Each number is 128 + 24 x the weight over its row's rms, rounded and kept within 0 to 255. Layers, rows and columns count from 0. Numbers have three digits each. The size before them is the row's rms in percent of the matrix's.

# up: layer 9 MLP up, 1024x256, rms 0.056, rows 387-486, columns 192-255
# down: layer 9 MLP down (transposed), 1024x256, rms 0.0595, rows 387-486, columns 192-255
up387 103:120159091128123143111147121118183106120157137159134114107149126143145159129083146137105124153109163111166114136134145142146107146115103143119136098149096160109109136138101134067131147145111103
down387 103:167197116144048127095154121147143132111125154123083105119111110130138144154159105150123143125146093161103142109161124088085122121148122127157116158111098131135106139133140075147128119140121157
up388 101:113111177137110121136114094120104113109100185166125103122185165103126123152131115114142149130130119118127084092155092102139091123126103110134117137124121134169145102135111120144099158109127158
down388 100:132112141107136124143122144097118114129143166176108132129140095186154137075110161089107111116139138135120090121101130155101119123117106157168121120150135112132108205143131120106135129125128052
up389 094:107113097159105153100116157136136115136095113146154135152112160137126129142097139133128152121200141188142113159115109118127125151134142111132124103148137075154138146101180127076119151084109148
down389 089:136135151133134122153152114146114136126136147126137147100118104129130118136152127158102117119079122073115144122117103140098117126125125138091109115136114170087132131188077075138115120121123108
up390 101:117132176146167092113149106134113152111128178106103082128123156109123138136140164109081156117128123137150136136111145089151131105144149097159112128138110121139159167151141108133142126161099124
down390 101:165157121118082149153123103100140093122104128153123155087113127109109111125117141096133125156114118152128105148116127140086153103115106154131136150123153126116161093115134153138114137117100128
up391 094:130125112081130130094144136066134140130143118110107112111143134152126096124146075119147179115152099131130176118175131132122113118093101107126134138134126121149189109141141103146163139144167140
down391 090:090141111107129096106146133154111123151145200148182151118095135158146147119120136106083148124055143102098126153130134152098091148171143193116139131121161143121071158106087103149119139147124117
up392 102:097097140148166136144103084084155129136148109127084129070076084114163159119096169115134128112106078161092108125125112111102135135167092110150147087123136121081128138147081152155126143143120137
down392 092:125153159148136136141136131125118153128158154126112148139148168129115136148157105164151141149121099108093105127124113141110152090096108112095093129097122078141159130113157097149096133134095125
up393 101:086108113104157104118123113124142102160099112138156153103147110174155154085142160141106150154137110108133141184091133176078135144121117129121130152123091101120104171119136172142145134107118094
down393 097:110147131147138134122116145157119129109149143142138104134128146059128102168103102124114101104116127099112146119148095094172144137150141136103121137087132159126126088159139072142122077143163144
up394 107:155159134123106161122096136148132117101106157149151148093148144107105108132130116129149158133117130179156141131113126131082137129127175103129158137127159140132102090129111120116121175134128078
down394 124:127165112143129141131106144121144090138124128086115125092099099109119136112133145114162137154153104133156130101153136135138135146089152136129100109149121165129132124113086126139119128141134104
up395 096:074130144152145128077141144139153123139096176121077078149162085127124091126139087126138137151129163157114129161110126137115107122138104119136132173124148166111113152156143116131147152148168120
down395 093:079104132126144125163114155161096153127094118113156164127071139145122160136133121112097111125126102149129143125118187121150148130108109126130109129140113083138159126084121108163107143146100113
up396 103:139103132097125152140139103142170124138120088113138094114096135133153127145151138109078099161117129129139125135125093143162111147103076119132111122135126113109110095122161100145114076113135088
down396 104:113147151116177099156102142120131143108135124175132152175148152107141101123111117132125125091141127117174158105165084105133110107117156126135131159106132120113111159163131116136178158172145097
up397 096:116158141150100131152153139133131135080135169131177130140167108150117152127157113138167115169113150133104118153161096149133107118149165113151132155142116078165116183131140087122091113169131110
down397 096:130140117137121137126145133113125118167094165080100118119118131109158096152102142115069124128105115118132146157104146097128146158149145154154138120128137147130128114150107168096104126069139091
up398 097:146162127141111131135121096116189160137100107128104109122140136100138123138184133129121137091112135128146136137065095096145068137128148143129108149180096113095174143162123154142092095154150101
down398 098:101102104100168139119126133135127088155117123126134110165132099143128125109111140109138141164158136086115149127143134131088196116142140083124110148043118147133093148104135146080123110113117120
up399 103:114127113108119110140086143118146132133126124164124172090139122146153149125105145115132203168125134173141121127178117126099196127128113095113126130127081093143095122105152169103118133111115115
down399 110:104120114120124164093092133160094141102105146135148126147158117123150118122139104084142115084142113116141129090138158131141102123118165119131111128105163167124139176120104100162133093156147126
up400 100:100155120146131092081095158102174130118075160134170154178141155085125120152095168123142125104141135105134147084176106106142159113111136098137128128144121155151105122149196119132171137082135135
down400 092:126137164099099166153173096130100117115142120107128128153119151152136141075155106120117124160115107189132109148084171144139110158142148156138109134115129130130154134115100092112118131148117132
up401 093:142131116090125108129146125172125095128077126108107160110105151112127108138116114134113112138147118115115139139153136178166112122116100130158121116143136134139116127158124120146122131143181121
down401 088:142124165156130139154098123097135148142151131173169127121160141146116145102149124143134143133066095129125138081111136129092177133131171114111112109123109115094120129103127108131121163113100140
up402 097:142132119132120111116145157114138092144123092141168143116129138122146135119065129106108120125154148099132127166117109122153139099157102095149142087146111089116152149120148142136163152128126147
down402 098:136134126082151100069140146109128180116142170116133099118142150100132107153126107137173115131134092134164126112141139144112095115097120124091125158104151161119120112150140090156135109132164134
up403 109:182127140134122132151110152112134143131112128182123101113140116112165088112138128131115135123104107121135114103086105109106136096142124130188176108095105137113091098180118120141117121149135090
down403 118:116114144111151100136123101146152122178139108146122114163125137096104086107109122126105113152149090154102130177149105144112099141147145181086149096126091155151133135143104123149129113124119172
up404 103:081069115119067157090121110148170138132105153130120105147148152093114104121083177140139125132114140138147105141132148124131102156101117116123128099146149110121129102087144140148103103104130085
down404 104:163147109139097123158117139114122104100142095117131116082145134139120100094135111107099092172155118155122138138103116124110138154130151089119088144147149147129133143171152112167129150141109141
up405 091:116142167149174141138157126113149134138135119121114165121132145177142136104099120137124105155135132174142110147171108170094073106150132150135117082096092092136110118104121116128064106102138115
down405 102:109093136148106166117128103169099143146136124160104133136127129130119107151092123136126133120106125143075087132131147091125108118130124176145182110117082114088169125141114138121084156100097119
up406 106:128086144131145104104101127118128109109094129162141148113141149083117170124092116169159166101091104160106128158163097131102138116149071082171145169129095151131160126173139187098118133155124102
down406 102:121150156153123137126126134103147081135109132109130119140172148173182105127153154155080144109115114124158123104111140156156171155145133156130100134110102109122139136101108116113129108115166111
up407 099:108115173135107155119157129105124173184143124119165137115107155113139131138088152144141151156140150149117120147154098104132114098135195143086089108139125130135120158148094147129187105103119158
down407 099:143127123152145162146083151118098104112083116129127147130140100139105168168135125110114127104116124136139104133132186125122096135141115109141126138138138111124074132110116148148131133128139152
up408 096:126134122115171146108097166119116112126111128116182106112188117137133132116108117144097144172156124085091110100105148137079139148107148130134101142135148119140142161114135178123150136150128107
down408 094:092103140150129102140151114122124166140191092159130121105113116108098132136099133123196150079111118132110138142135090124170108139176143130130160134091131139109106133136126104140147089091117150
up409 104:149143105114129117097119116151154092156121159118112140118144133145158099160100155163128132128067165132125119157106107123071187153116132122108133153115151141140121089165142150087142161158141161
down409 105:112104145115116098154107151107133196105144072100155146118081110077122117129098123110140159091199132143132125134127164086117116105104147126133120151140121126149116158142067120165110140124116120
up410 102:129150103147140088110130158128160127183089119166104150151139110109135143141111197130117147132133132076136152122161127099030123133121152134125114114135084106133135129143175162119114198103173134
down410 105:138160151069100121124111132157103146102133143104152128103163166152139149130145079122159145116117117146129087133070138152143109147120082135159120136107158126151164156116091144152102106155128147
up411 093:137136149139138192103118105134136169152144089133138117090144113117161141134144132160120150148138081141108127137122091133111118129103181134136067129104088099120131149153115086127061103112128139
down411 090:148140121112124075134145101148104140108148152117097086135132140128152108111124140120127124121136166132123147093106154106147140112135141107157125136170121148124162160081149153152132099157140135
up412 094:136129104146094123104111144132102157152124131114113140133091186090133093114144171153106148132145113110053156165127099107130131163119134107150113155128110176126135131121130138113153124186134119
down412 089:135168129115142138158101124097107102130133132165108154159145080137095126135135116096095110112070127170159055079126126117096182116118179144122137107111137104114107153123128115152118154123092122
up413 098:094101122138167145138136187098134108149134106159117142086117093120142176117078168140108160147163128107182131139149127113082084128129134149098137069075129105113092087100144166103110138080133125
down413 091:180133155149097124129137148120154149091124181156179127164123136115114085176135126131126105154114121133124134148079152162130147134144109077104142157138113128121133133146082139097133133148128142
up414 100:155160138124109123161141155122117128128115117161144155070151136136130093180146114131118145074091107091130162128112128173123070131162111163168128144168110081134097120150125109139138174120144145
down414 105:149112111103182122167132135154138114113171132127086107113139148125102140129100130122139074150096133104126127143134133138118139156118104106185114168117146147112124139121083081160146125148108099
up415 093:112167093116137146159154122092122132182154158137145202125109109070116111102118150152120083146147144110159122137169122117143144152128141140117107127122125132082162191107117074121097124047175115
down415 087:128126165138139109100114148152126146088091108127126103141139121183163122195119083106097149098126097163102156149131145174151081098108132107131131094126127110167136123132144140157134167108105146
up416 104:129107120099105144180100132101108102115130132140110169127130088109119089145133167164168124166128140147110107111130158142094127152142124129127105097155120153113114144134074048108097130141143101
down416 103:133162126138119142110122118157148127147086123109153108071141112140106122134095140090090122135135138100139129127120112102143092111152148139109102084117144086146093090132103204137153158104140125
up417 117:137116161095148106138122142119156172108124099177136156142162131068135134137131158130132147140150125136140139140117111150126109117149139116169168141106111138144116158158107123109120071118149152
down417 150:126120136186130199155086136134103139112170132169128114132122119114149179162088159149085132169120108123117151145131161135167146156087108141111140124109150118077080102159136116146108119128142141
up418 117:119122133102118159134095125097160100140110137157145137126110100108149118133111132104095153132131127143138147108130143156130119123120151123128105129105105102130140111113139134074133132128144115
down418 156:119195125120125131194096148135151088117148153077090072141121112082119135170120138092109125140133127115132116114136146158172122143130119136112150115118130135143119126098106136142139144155127133
up419 099:161181145122131109139158100111135128130155139102138141136113167114096112148126071144134168130139148125115112148168160153106143124114163155120156131136104140132102142131125097110136109116134133
down419 088:093063148141135122141108125150140109143127099153158113140133132145131127109102146114133104128128123123113135129113075148174115164106077105157119124186135100131107113146153111126167131099164121
up420 103:111163107100109131122127106145152083098170141157122120090093133098120108140106125141134119125101099096121137184095136135102148130120120118156139163112102143119066128188123093128139171138120093
down420 104:099113125132112113121103159113111196155101079127142116131125097127095139130144142112114157106137159113131153119103119111032141113106127132147101137093110118143165168086143155111075116114172163
up421 099:112186139163125137141088117128138164098129099147137134137084185118155101114083118139068139147148117123088102122146134112143124131115144112166076138127152092118092146224170160134123074111146109
down421 099:133113152075116133160143144109127088130093171100143091124154111103123144148170168141161149097067124133141143118162175134121119116127116121089167135141129149111116106104108118135120159129140169
up422 101:104117136095130099111138094161121139133109117103119085150121130170124108102121094097130104120128107153116156119087131183104107123155092099153131125142118139115167162115108131128128123118062133
down422 090:145150129149130174157140136110155167115104130159141190129178151113128150129158129136139140122110180123154101143156114104128147134099133141108133118107137113148107133134162132137090159151153135
up423 096:108147121166087114117162146158123134193117152141119145139109119160082115133106110112107180136147101096138129164084098154095066137136118099122091121122108125117138113131164115099114150137135091
down423 094:177110145121148149139101141124140094061127125129171117122118162123139111115135151136108101147113145159119112159124143129167154142153163131151160171107155139103127120118108185120110086094126145
up424 106:117127127098123105128108090136171140118107087156131147142183117117129113140120153161124159151133122150111171162142144093150160138104131137101125159127105116100120129108118151126141113145113075
down424 105:118131132124107136151160168142159108130172153102160140139127111106160095128145116168154119103152070117183115136137143156102113172145126110087128087092115142128156159152129081131178161149156184
up425 101:136162086159161139156121134100131100165123137137171134143129122109145141135123137110121154100099159080137152088156113098122107126143107118136099179124146139139077118183126099116118103118167148
down425 105:093151158140122146128098134107137143140117074143172155141111143123115103135167087145080131160116098152153107123144146137119128170116142154111130078112129160133089120062097156104161132125174125
up426 099:079128102080135154128132174136143135123102126167142129121171121120102088164112135133094118116147119077080153131077101140157105129085158109109129120132123162131140117149146086104157152157140088
down426 098:146180116155145114101107143130114106110139156105115126108098110171096193130102152128118121131150143152147098110120130124123161142166088165111091105088127105107125154087119164135110107138135167
up427 099:148125107139141119144117150114111128085086080164184123123148138083126109156165134087121149119076124149119074161109118120105111120114153097121095142106117127119148110159104165136154103121117140
down427 098:112103145121111141110129123160110110140157157121076122114119134110130146063097112137126091109174108148160166107144149123142129098117112093161083109145151078144108148103173100133060171132169139
up428 092:175125125139118133087120100080132157124083137157153134129155082140158145137153113165132150135158160161125152118121137161104102151101088130095122167153162113115127130124113058069127147122182106
down428 091:124118164098130132162123133140107139163151134105126136130104194140123100113106168069118157089116118121113101153118139074145166161123108124126142112106074126102143123164152173133105116123162089
up429 096:113106148158102132162144154109121120161163133110098109113118179159123142156128156114106119131129102106147150137130116108093135186092100091176104144137105109122114139115125136124156127145120136
down429 091:143145121119150096116131114141102170142129179158144138119135067116121095103134118158134111145123135152068119087116126114145116113164159132099122130075140150153115143138116101124104120143114079
up430 099:124116153157144128136140102152142164195146131117151089164086124137115161113112128113103136115154123098127134199125112107156144142105112097110133115102100121136046094118140139113119143089133155
down430 097:154137121113121106113140172152092120111146148093129127083114105131168116142125158134103109147146065147107113080130116138140121115173083167131147114137138125102160176116105130192148122172120096
up431 098:121114158146148115161149106118137196146125134161176136163144137103131181130117128134112121149133136124122165111145134100112122159123118093140115142153135110129104114167133128163131108134123121
down431 095:104134146138136118108113148138086104136087111150111116099141149185166158136099117124131163104141130177137074135127080103122131068193118116113145100094153112122124126113129146115052135133103173
up432 089:125135162149138152109132149091109138142104123149123128171147142110090128122110121120152126115116095124129085146147097134147128108181115082081115103100128124126145150137126123126130131130077120
down432 078:109119125123147104153143100138170142142155130116141139156098122095180134135130093149104127123143190136148189101096179122115117128095148164162103157134135124157104107101102120122118107123140112
up433 103:117092065128120173128085178161179156131120121113129120113122165135112135160074131136123106179152130146170103166092076112096136114171083105158145118090094109142114105131104101127150127158135166
down433 105:171121141112154124122134132134053137117110151121137122130128176114139135169162112127087159155109172111142112121143148101124135133119138167122146128134111073129116121103160140085095157102131134
up434 097:092126143124115176127116154109112151133137129116129153077181066133130113150119121111112108149145127132135088114186115157133085145125119148114101118131137150111151173098160113122139108130135129
down434 092:129148100131158112108076142153151095132124083117138111146084173102096187108151125133089139103116115094098170155089126136084157089096123149146143156097111135145122111132086133159122157161101131
up435 100:130084145106149092130157136138123129119106111118128148090170138142131147123104150126135161135185123104096127145139113134103087136127071107177116117130141118116121128140126152099153113102175139
down435 108:124137104139136121157137145143141101121110159174153107129148145154124129077130114143125117153139105143147119111133103146119117160160123102107101108142166096148122159128116112097134118140141118
up436 106:141131104119115120149123177128106146105124083113131132136124122111114095180126151143122126138148165129133099148156115111125130128116174124123095124086126125099093105133121097118126177120150156
down436 098:086116127118130150136149100127147157173104151167163119137087169108099125097150095107079145132131116151101158127094144122134124150156122108148108137152131113166171138120142143151137108133101136
up437 103:149104123136119086149078141153106092117124139172103160144139074114137120135105135101118153139151106132124128149086100157136108158141139123155165125137101126166087128162127154118090128123109147
down437 106:100138147154102137112109116080099121102173131136124093104145135146138094175176155119148125172122131127102138107087107113124148106125096123132140141146094105100130118134151092136138136103128120
up438 095:144110110102159109138158145097089162117143151165110101140096116116149107119127128116115174142138154156096139171110131121105146112118146127121158131155090132134159167113163106120135174103129083
down438 092:140174142158135118110101115124188130139115072128167149092144128107108160132144140139175122112135113128121151092129105129144124163129139145126103111135162110124104077176110131137142102124138132
up439 097:140152097108084141070125174129103114113092162120099139166142120128153117128138109123118139110115143103137121097129115107105140121137117133115155146110092123144136178109133100115096132151105090
down439 093:111134171114111170116124093123157154158112146113148164112114129116084169175134108112133115147162132110124137135130152146118097136139144091102112148116089149077138081158079120139122104112148131
up440 099:142130095158127139123125119130159110113146158138136153131136142124141124146149109096127167119163087149138126118088133105103120132130148119121129144093137138128109155123136129099132151173131154
down440 107:148108126164156087115084095146149142138129123124168171123094154095097137116135165149104110127129149143115111116125121097140111133103146178202161078127127135105111167132123130137119108131120170
up441 094:123136128134149158111143125129143141152141102150154138144125111157129115143125145155114123150156139096062148149113110127130099111096140134128102091092142138121139132198132146101139110097147133
down441 095:116114134126106108158115139150117090112119139131117141109147135129141161131114106110113126142123116163138132094146159155139113162108140141138112157148135087135130131060139122119093159155113161
up442 100:128145122158160113104115124115129177159130124178139108105153071118144155110153128159128168115157123144130150167129121130078149193129134124137158165148128155098154171128134117136134176137056114
down442 096:065164128122099126148091123180125100129112123127118136173120168115092129119123151152133109122123120148120109052091102121177150117113153153108117110092135120146122143079123135118140133135172123
up443 099:156140154116146144128118147159148133113105134120107165102129143098114127102128103153141157113128114074134137150107110131149143143146116113104124103161135104135130141183160149149112169110141112
down443 092:078089107133129130136172124130100138181107154158166108117147150150159132135170155135168122141130138148127125104154110144136124128151158125134139124108113148121125115070085058091120125127147178
up444 105:123169102105173118090117156109159141166107131104125143133131174139128117121143132104112121150135111141154095149107089108105172116131091097150170136160096075160070107092119119092153151111111085
down444 111:093143148156139133144112079124155127107133154121095124123132147139161148157155110149124172112164134152115156112150108131108081142120164182152133134130143166108173134152123144145096139114129117
up445 097:128140091113099103157111125139100176129153123117090149125158166143140088135145108180110141111126109135142094133144077149097114124081099115152099119133120140112123114161135133102144118098138153
down445 092:106133135121124160110109138127152117147116100116143073141101119112155128131103126111140161137165168118087124128131167125122130125146144138107105119121138128115155138104088123135100113157125112
up446 105:147103123081135121129147131080135157114141132126095160132113111130110137109093135103115159112125091140139149168157106166139150095117127106150126128158109074145181134135127106120131115113156151
down446 101:167197095163132139132118117127081087139101149125137119111073106119125103143145152105144116137165174164120093081121116111124124113126122138110120150121175164138096148116098114190121143130103140
up447 103:155138170171163169163097125155151135124130144134149140130119108100115138169102127127119126115136147108128093135139122125136132160130133123137131098118101112057089093169161092144120116144158120
down447 103:117094157102117127106124138133116079126163114139077161114178107157150128080149165129149142114131124141123131131142132143142158044123116109148126166122103107162096126132128138098135093105133136
up448 103:082137138099125143128122148129163136096136077123150112113146156133159123122160178140134154143200114122137106089093163123110133131111085132096117128143114125144096137139144128114173193156120157
down448 101:098135122111101132156156137100152114142100146127123144134108147116126150094105101139166109143087170138126105180127138134152136124151141148155105140092125133111121147116129104058076090073188145
up449 104:155153085121110136091103106131110100149076133137154104130114111141151141151134138102099129110137139151125123140097141168159126103122084089125180104135171115168150149119139127141114128186128114
down449 127:073106120121127166102120159133093125127081125169118071102174142128155157086083116090130117135126146124151141101155100152096139157114096119146111159136137097116119141121118166151157131140110129
up450 103:182147095119102155133152138117174103134149145164155181114132142086133112089119167101140141129158117119137165169146169151121107105164113134121113137135136125096132119140155155124150133086130099
down450 103:166107150131157113103095152173127126110151124117112121166106067116120161082108112170119134122153070120111079138123134104128142113092114111086124109115168103141129102108132131133135107148172140
up451 100:155138110122112087129114170127159161146079110157129141111114116108092117112104106110119137166182136133121121134133150142100158121155147097152119113112068114130134127136153135134134179145093090
down451 099:116130159109138096116162138125094127135117119122138131154095149106116104134122149178125125114158127067104154112134134128143144127113119149140133096144118148093123155146115083129153145050160144
up452 093:138054136159150188110120132105130104167080147114160104152103091128132119150127142127136132138145136135116161122095122147136090138113133105131094120095109121112102170104123122116099160151119173
down452 107:156147159144138126156154129111173138111116091122135118115123104168149128124073161101111154132118149141089116111136138139135122118193127155095112123095092101090113123150114124132149137100142153
up453 101:170098173151151128107146090113167109145140131155141126111106109165145118145125112171089126151103095142169113122127119122075106128132151151128129147123113087105118125133143159096119121112136124
down453 107:145115165095112137120151158144089147081102141104093099141114178164104114145130115151116132105111139151116101109131150125071126126120118113134158152128116105123168129124070145158133104178133092
up454 103:126145162118087101103091107162115187134128147121089180128115156129146160098148132152097124119133138174104103166124139112126131091142149071147139119110132131058136107158154156109166141120122162
down454 104:134128137086147120123108148118120084118084112161162107117143119110098154173092137142092093136116114115122148107151165132129129155130134153083140156111140134113107168152091100156133138162085136
up455 091:089115164142146176126133149103121155127170076147119115140150135121153141124177118133089159128119124137115105142140125138121124118099115161114115132092107111081103168113124149093129117128150151
down455 090:152137122102143118112135097122101102118104137131127112130126151169093140151140129120167099147117099146121159118144126139125130148113106142122113131144157129168161114144125134185122132134093129
up456 097:121112119155086131107109127122129184150110125135143111153119144104116092126139101159107148145167174164181155107118115163113097136123124089134096117141147127122161150081143111079160146165113103
down456 096:148133143132197132134149125141099124132122139097103119087162135135141185118159169141183154106083107135093110108132125116147135077161137137140153136141091088131114135182101106163105118124120135
up457 102:130168127108162153152081154113144106142114120134156114088170108150140166161121145134122111139140123150097162116143128121147088104072132171104112088169151104118086147112142148109122130141125133
down457 103:134134153091161165122148146154094143119103166100148126117126139163136098105127127128129179133118167125167132176148128132100122167133143122112108130124124181135141129149149140134107167148159116
up458 099:132149080108180134081102140127160113122139103142145148092142170151158143141142181175128190127143184136105079114096112123089120124131134135108145127142134098145114141150112116114150104108102138
down458 097:155156152126102126141137127147109136120161150137130141112129105132099129166124129092148142172114097108145163174124119104103130128100147089144134169142095102130120147103141108105092156123142108
up459 096:127144106140101106124149143128153161134104134130113104129097135119135105143103081096097197115144083121118135118167128130111106138133176148112076095136145136146124146117087149082115136106153140
down459 097:107121104133112143104133131129123132147132133124187121168107119139129110137117158123074091144115122112119116148085135131170128129114102121067166162109125140151119132106132173115168114139110162
up460 094:115122112135111155155096141103127102147138132133141084165125103131126091157109148129119134115122147141111157159122123073102077133142094127135114111106180122143090137103110117147132132169136148
down460 098:136093193131126118120139091130130125119158136152129173149132162131082143126130124097120117113097114120080106172140120125119156147131132090130121133148069095120124109089155139113101107108119149
up461 097:138123105131103133110110110093122148162136136153105134130122075132106141145122122150129143149124139119125169192130145139095155154144148143101120146141116143124109200107084091114129131111115115
down461 090:103152122129144113137152149151135090082134148130166086145118181114113127128135135119126138091116130127133115063104071131159061108117137133159137129158127092148131094139157154111116142126133146
up462 098:132139122095180094103134152094123157096100128164128106142170136120150091111160153098130102165121147098147114145090118130134111102106161159112113131130132162134122130127132135145123148092091110
down462 091:126130120108118137106124127155103168140130174106104118106112110140140109146106069124097097082144121150103121124119107132137109103159117190174094180131116139118151136133152116135116130168119147
up463 104:117139136184145124141104097110131139102145129122122130099092142141111132132143139128145112104104160130120099127101104134112104106120073119159124181146130144110102145127117104136131162106123123
down463 109:112126135090141112124171116148097164128112153140182138133149141138094102084127093140141125116097127106130133143141159087098145128165140099141102142128096087137160173105119185136143115126136112
up464 103:108126128132091104123114097128091120115129124171134106147092102128098115121155113090139178133124135187171122163124136160117134099118170140152104134116140088119197136129156182090150109133126124
down464 112:124091125138132187104143143133119144143089139147115115103080144143136120120085123159130111147101122147146120162132125166152148133125098105111144106125137143107114104114067118122140146119077131
up465 102:101128138164095122149088132084116118135123145135131137113111162115140153123085192136168135122141099173152118139123152150091166103154149100125138125078100153134148111108153104107163136154110108
down465 099:166105125144133160123146142138118116138101115121133095158121126125105126126136098138097139129148164123130175155163153098143112157070136115100169116177161131150109157148078108139130150109122167
up466 099:130127152115147130111167127138139113158152078130114142187145104105132144164157132115080149134144129077136119152150098174125088118077102099099123127120118111125154169090149155110134159097130113
down466 096:137119096131100130136116116135150164134104182119146105083101132144134094091084155170173119124143128179114165111118148104135124135185137153216172143082173124136116120167129099121123105175122108
up467 102:119145179097164142138146116144178120109124119134112101110147103110140071150077131190131132115111153129090081105124112117167112136174075127147093149109144113081134111152151096141090117084138148
down467 092:143127120162112142100101150128100144156120142090138141094078137141112151118152119093121118109128121135191189103134147128071123168145163132149149081111096172140149128105098119119129148092129120
up468 097:124143114137136128095116090157112121123088158089154087153124129182104142110132118097116126097100114119133111162106115102186098115174122095134114135128156130130101085157102105146138158162097114
down468 091:156168117113170149165136112126139150123178073172120140111115145121170132147119188088139133132144157136104146115187172138114168174091136109110125098158094111110143140112156162127136141105135134
up469 099:151132130137145122103131143129139151126145109136125154158096130107121143103061126121146134104119137132111129150102090118128150144167095149155160136142138126082072115139129124126089122110105138
down469 103:170107139090140092152141100137132120112117143149117116139130118075135145159105163133108146148168149121073124120119136157136101114148145114073133127186127113138126118122164107145133129066185164
up470 096:123158125114068123131153148121097143158082080131139118143152138106131112153121150110113125133120123114092138108112161134094158116137118120123075100110087141062129155127133142127126088150101090
down470 089:162134101117146079129103143129110117091126134164141139150129166121140134111143139124130135126145148139145140118114130097110142176133122111078102204128135127179116134158117153122160145120133164
up471 101:137116175138132138129089126132141113113176119161134147071141099131158145097151162142066150155150125111146109138149140099117116133158119101131128108123095124104139138151153147104109122086142117
down471 109:117153124091150134134130132136178136107133119108156071094162100141121114096144147106196141137123128067113138115106114098151156116134119140112080153156160116155099111140113149136129089183117115
up472 100:111139159152131097139093183132105148138084147145117158154122149119123134121095169102120116129107105131103140144118116118125095115192166103164143098081103082142113124148160151144132125098125127
down472 091:126156122115127117117128092112154134123171113115166138109124130123086112159134122151126146110165172119134126102152109130135170123076124168124132140152112181135139123095101090075151154144161119
up473 101:129155118140080085099160078154144110114133080179164102146169152118101085154134100143113123127127168101146126155139106151149105127150142136130116122129106124122096101097161126058115144101143145
down473 096:097080136121144123149094124125161159122162137142119127138098080131151108129164072099169135152157111095116123168133142128164138143110148118169104117160149094106168146100108159179145141135137103
up474 093:108122123139100141117136140104125151160151156187110141150147113112134139113138146131137161137104134139113167099110075179156104121087141129104172156121094138161175157111176136134156136139143085
down474 092:164140157108134122142107172111148102125106119109111151104109139137144111103131131109086095117183098071175106166139108100065121138150138133169068083162119125130081124143105138133096140132118175
up475 102:120158097115123102114110143121109153160106122141137135103152129156182115118119145105121150122158145127116143126132112107122064117137150131107148158136104135087126137171102128126167108131166175
down475 104:138097148161099168132115133115117139134114143152113111121125151119079137134127138114141118143104149110162136111153153136124159120072127134139165135114118166132136137112098138113135134110128138
up476 104:152123119136152146119139164125152111108152136119148138119101143129157101137154137105114161151135114140098105134150099108146119152120131118118112089050071156125146099133101172132119100162159140
down476 101:098144124150137126122137112139077081122160151143112073158144115165091117121092127171164128108107125109171147146132135148081130098105112129165133152152133161114125154142123134116163169101121069
up477 098:127099115134121114119123135132130099110087129114173127140130155163151141130151126145087152092158162119110144140110110134172096155130139109143114144111134101150097143099146140168134156139130118
down477 094:167127123098150120088107185075100150120141128170098101125121135089113139129146149120187117169142137143126111102127165142144145147123108121116137125119098159092138130199122143114109135115123127
up478 093:139088139134098174116138130088123135111118152092154163145155150103146125131115154159114124116112144088100144096118109095091128108120146134122109119136107145100133109084113100105103141110166136
down478 092:103140112095117108092128143157092148114114114154106081111136126145117099148199138076153099154115146119137157136137109114132129165122131132154168122152131135162101108149119128134102123142121150
up479 109:138127098146099137093147092118139147165121142171142163120126169143117135095086111114155157090148131128135102137131129136140121101168157128145169162118094130132165148125134160091118154143131109
down479 121:111105098127086177091158149121124116110106129132090136143107122194129098114168116124164136126093159115123121150161125133101102133123124156137130117148143137128166120101117138099118167139112097
up480 090:104132116101141147146100131151107142087163108111136122140137173093149165182133145147127128155114156160118154128179118165152129144121064125108089124139125128090116138120131134155116088127146088
down480 079:149136108155134156113184111107125123153140152150116124114134132148102130083119124112115171141124133111105143121090167108098106130154136151155142110071118119114129133111103100113125151113097168
up481 096:138110117149131182097114126118122196198161118138160119144148101129131128127133162115093123152163133171150117168129093118089125142114145125141144166130127130122141126130141132129113159151137129
down481 098:106141174134114119180130174112113066073111135145130138155110125121115134148159123100138125131092124108147128139159152141192140104151147144098106097072149129165123150123094117134159133115140136
up482 104:123126171154135130144129082144157103144152134126138126119186087141114158112149093131165148128119084098140090149154106145123136144116105158188096139132094098102154126161099123133081174120118128
down482 099:141083086111139134170130161104134133099075098128112123118093143117152129136129143121082116073145164172126138118089118096136133130089132150108111153125135133178115083143122112133153127131104141
up483 098:128119113113089146115110156101135115093102145136097092111135138119161102155140111121094115142088148102109107101127140082098125147104122089112056139115120149141140110125162135176148119124129085
down483 100:106115132117143147103105133112123145166138128136066143159142126114121169120094168105142120110113106134124164149170118107105048136125106186129140105132170091134146132124120081114160113140152123
up484 099:121116107106138113146134102117103132122163159088142109138145125148161120121127123135104135167118102079138157131130106137107131116151150112127118125191055148138147142083148116092112107147123073
down484 106:138115146159109155102079126126142113124111114152125143125164142141110153112107131156117114096101107136140130152161106121146132151144128161120133158079175096127133109182078101140148136122155151
up485 096:121110163141150127142152105080134141185117109150127063067091106159138111113136133091112150112078133173124152161170108131106130127146153130136133151128112125133145122118106149109135137126137138
down485 100:131125158135148110120129095133110129100167123114198152097109126142166090103146108137141134114164113128121155132099135102136164122113104120143162176102101111137090112151125132102158115114137114
up486 095:102139138105080163104112115084129115131114133129151141142138129105120175117156118157141179148127120141151156175104143148094120164130104143156105140124105081093121167126151135083130170148128156
down486 092:118126125138147114135115167129114149112122128129146130094122111123115113147149128123136076105094143133127111088153118121112123077126136164136134083126130148157153126141107141156152100138124118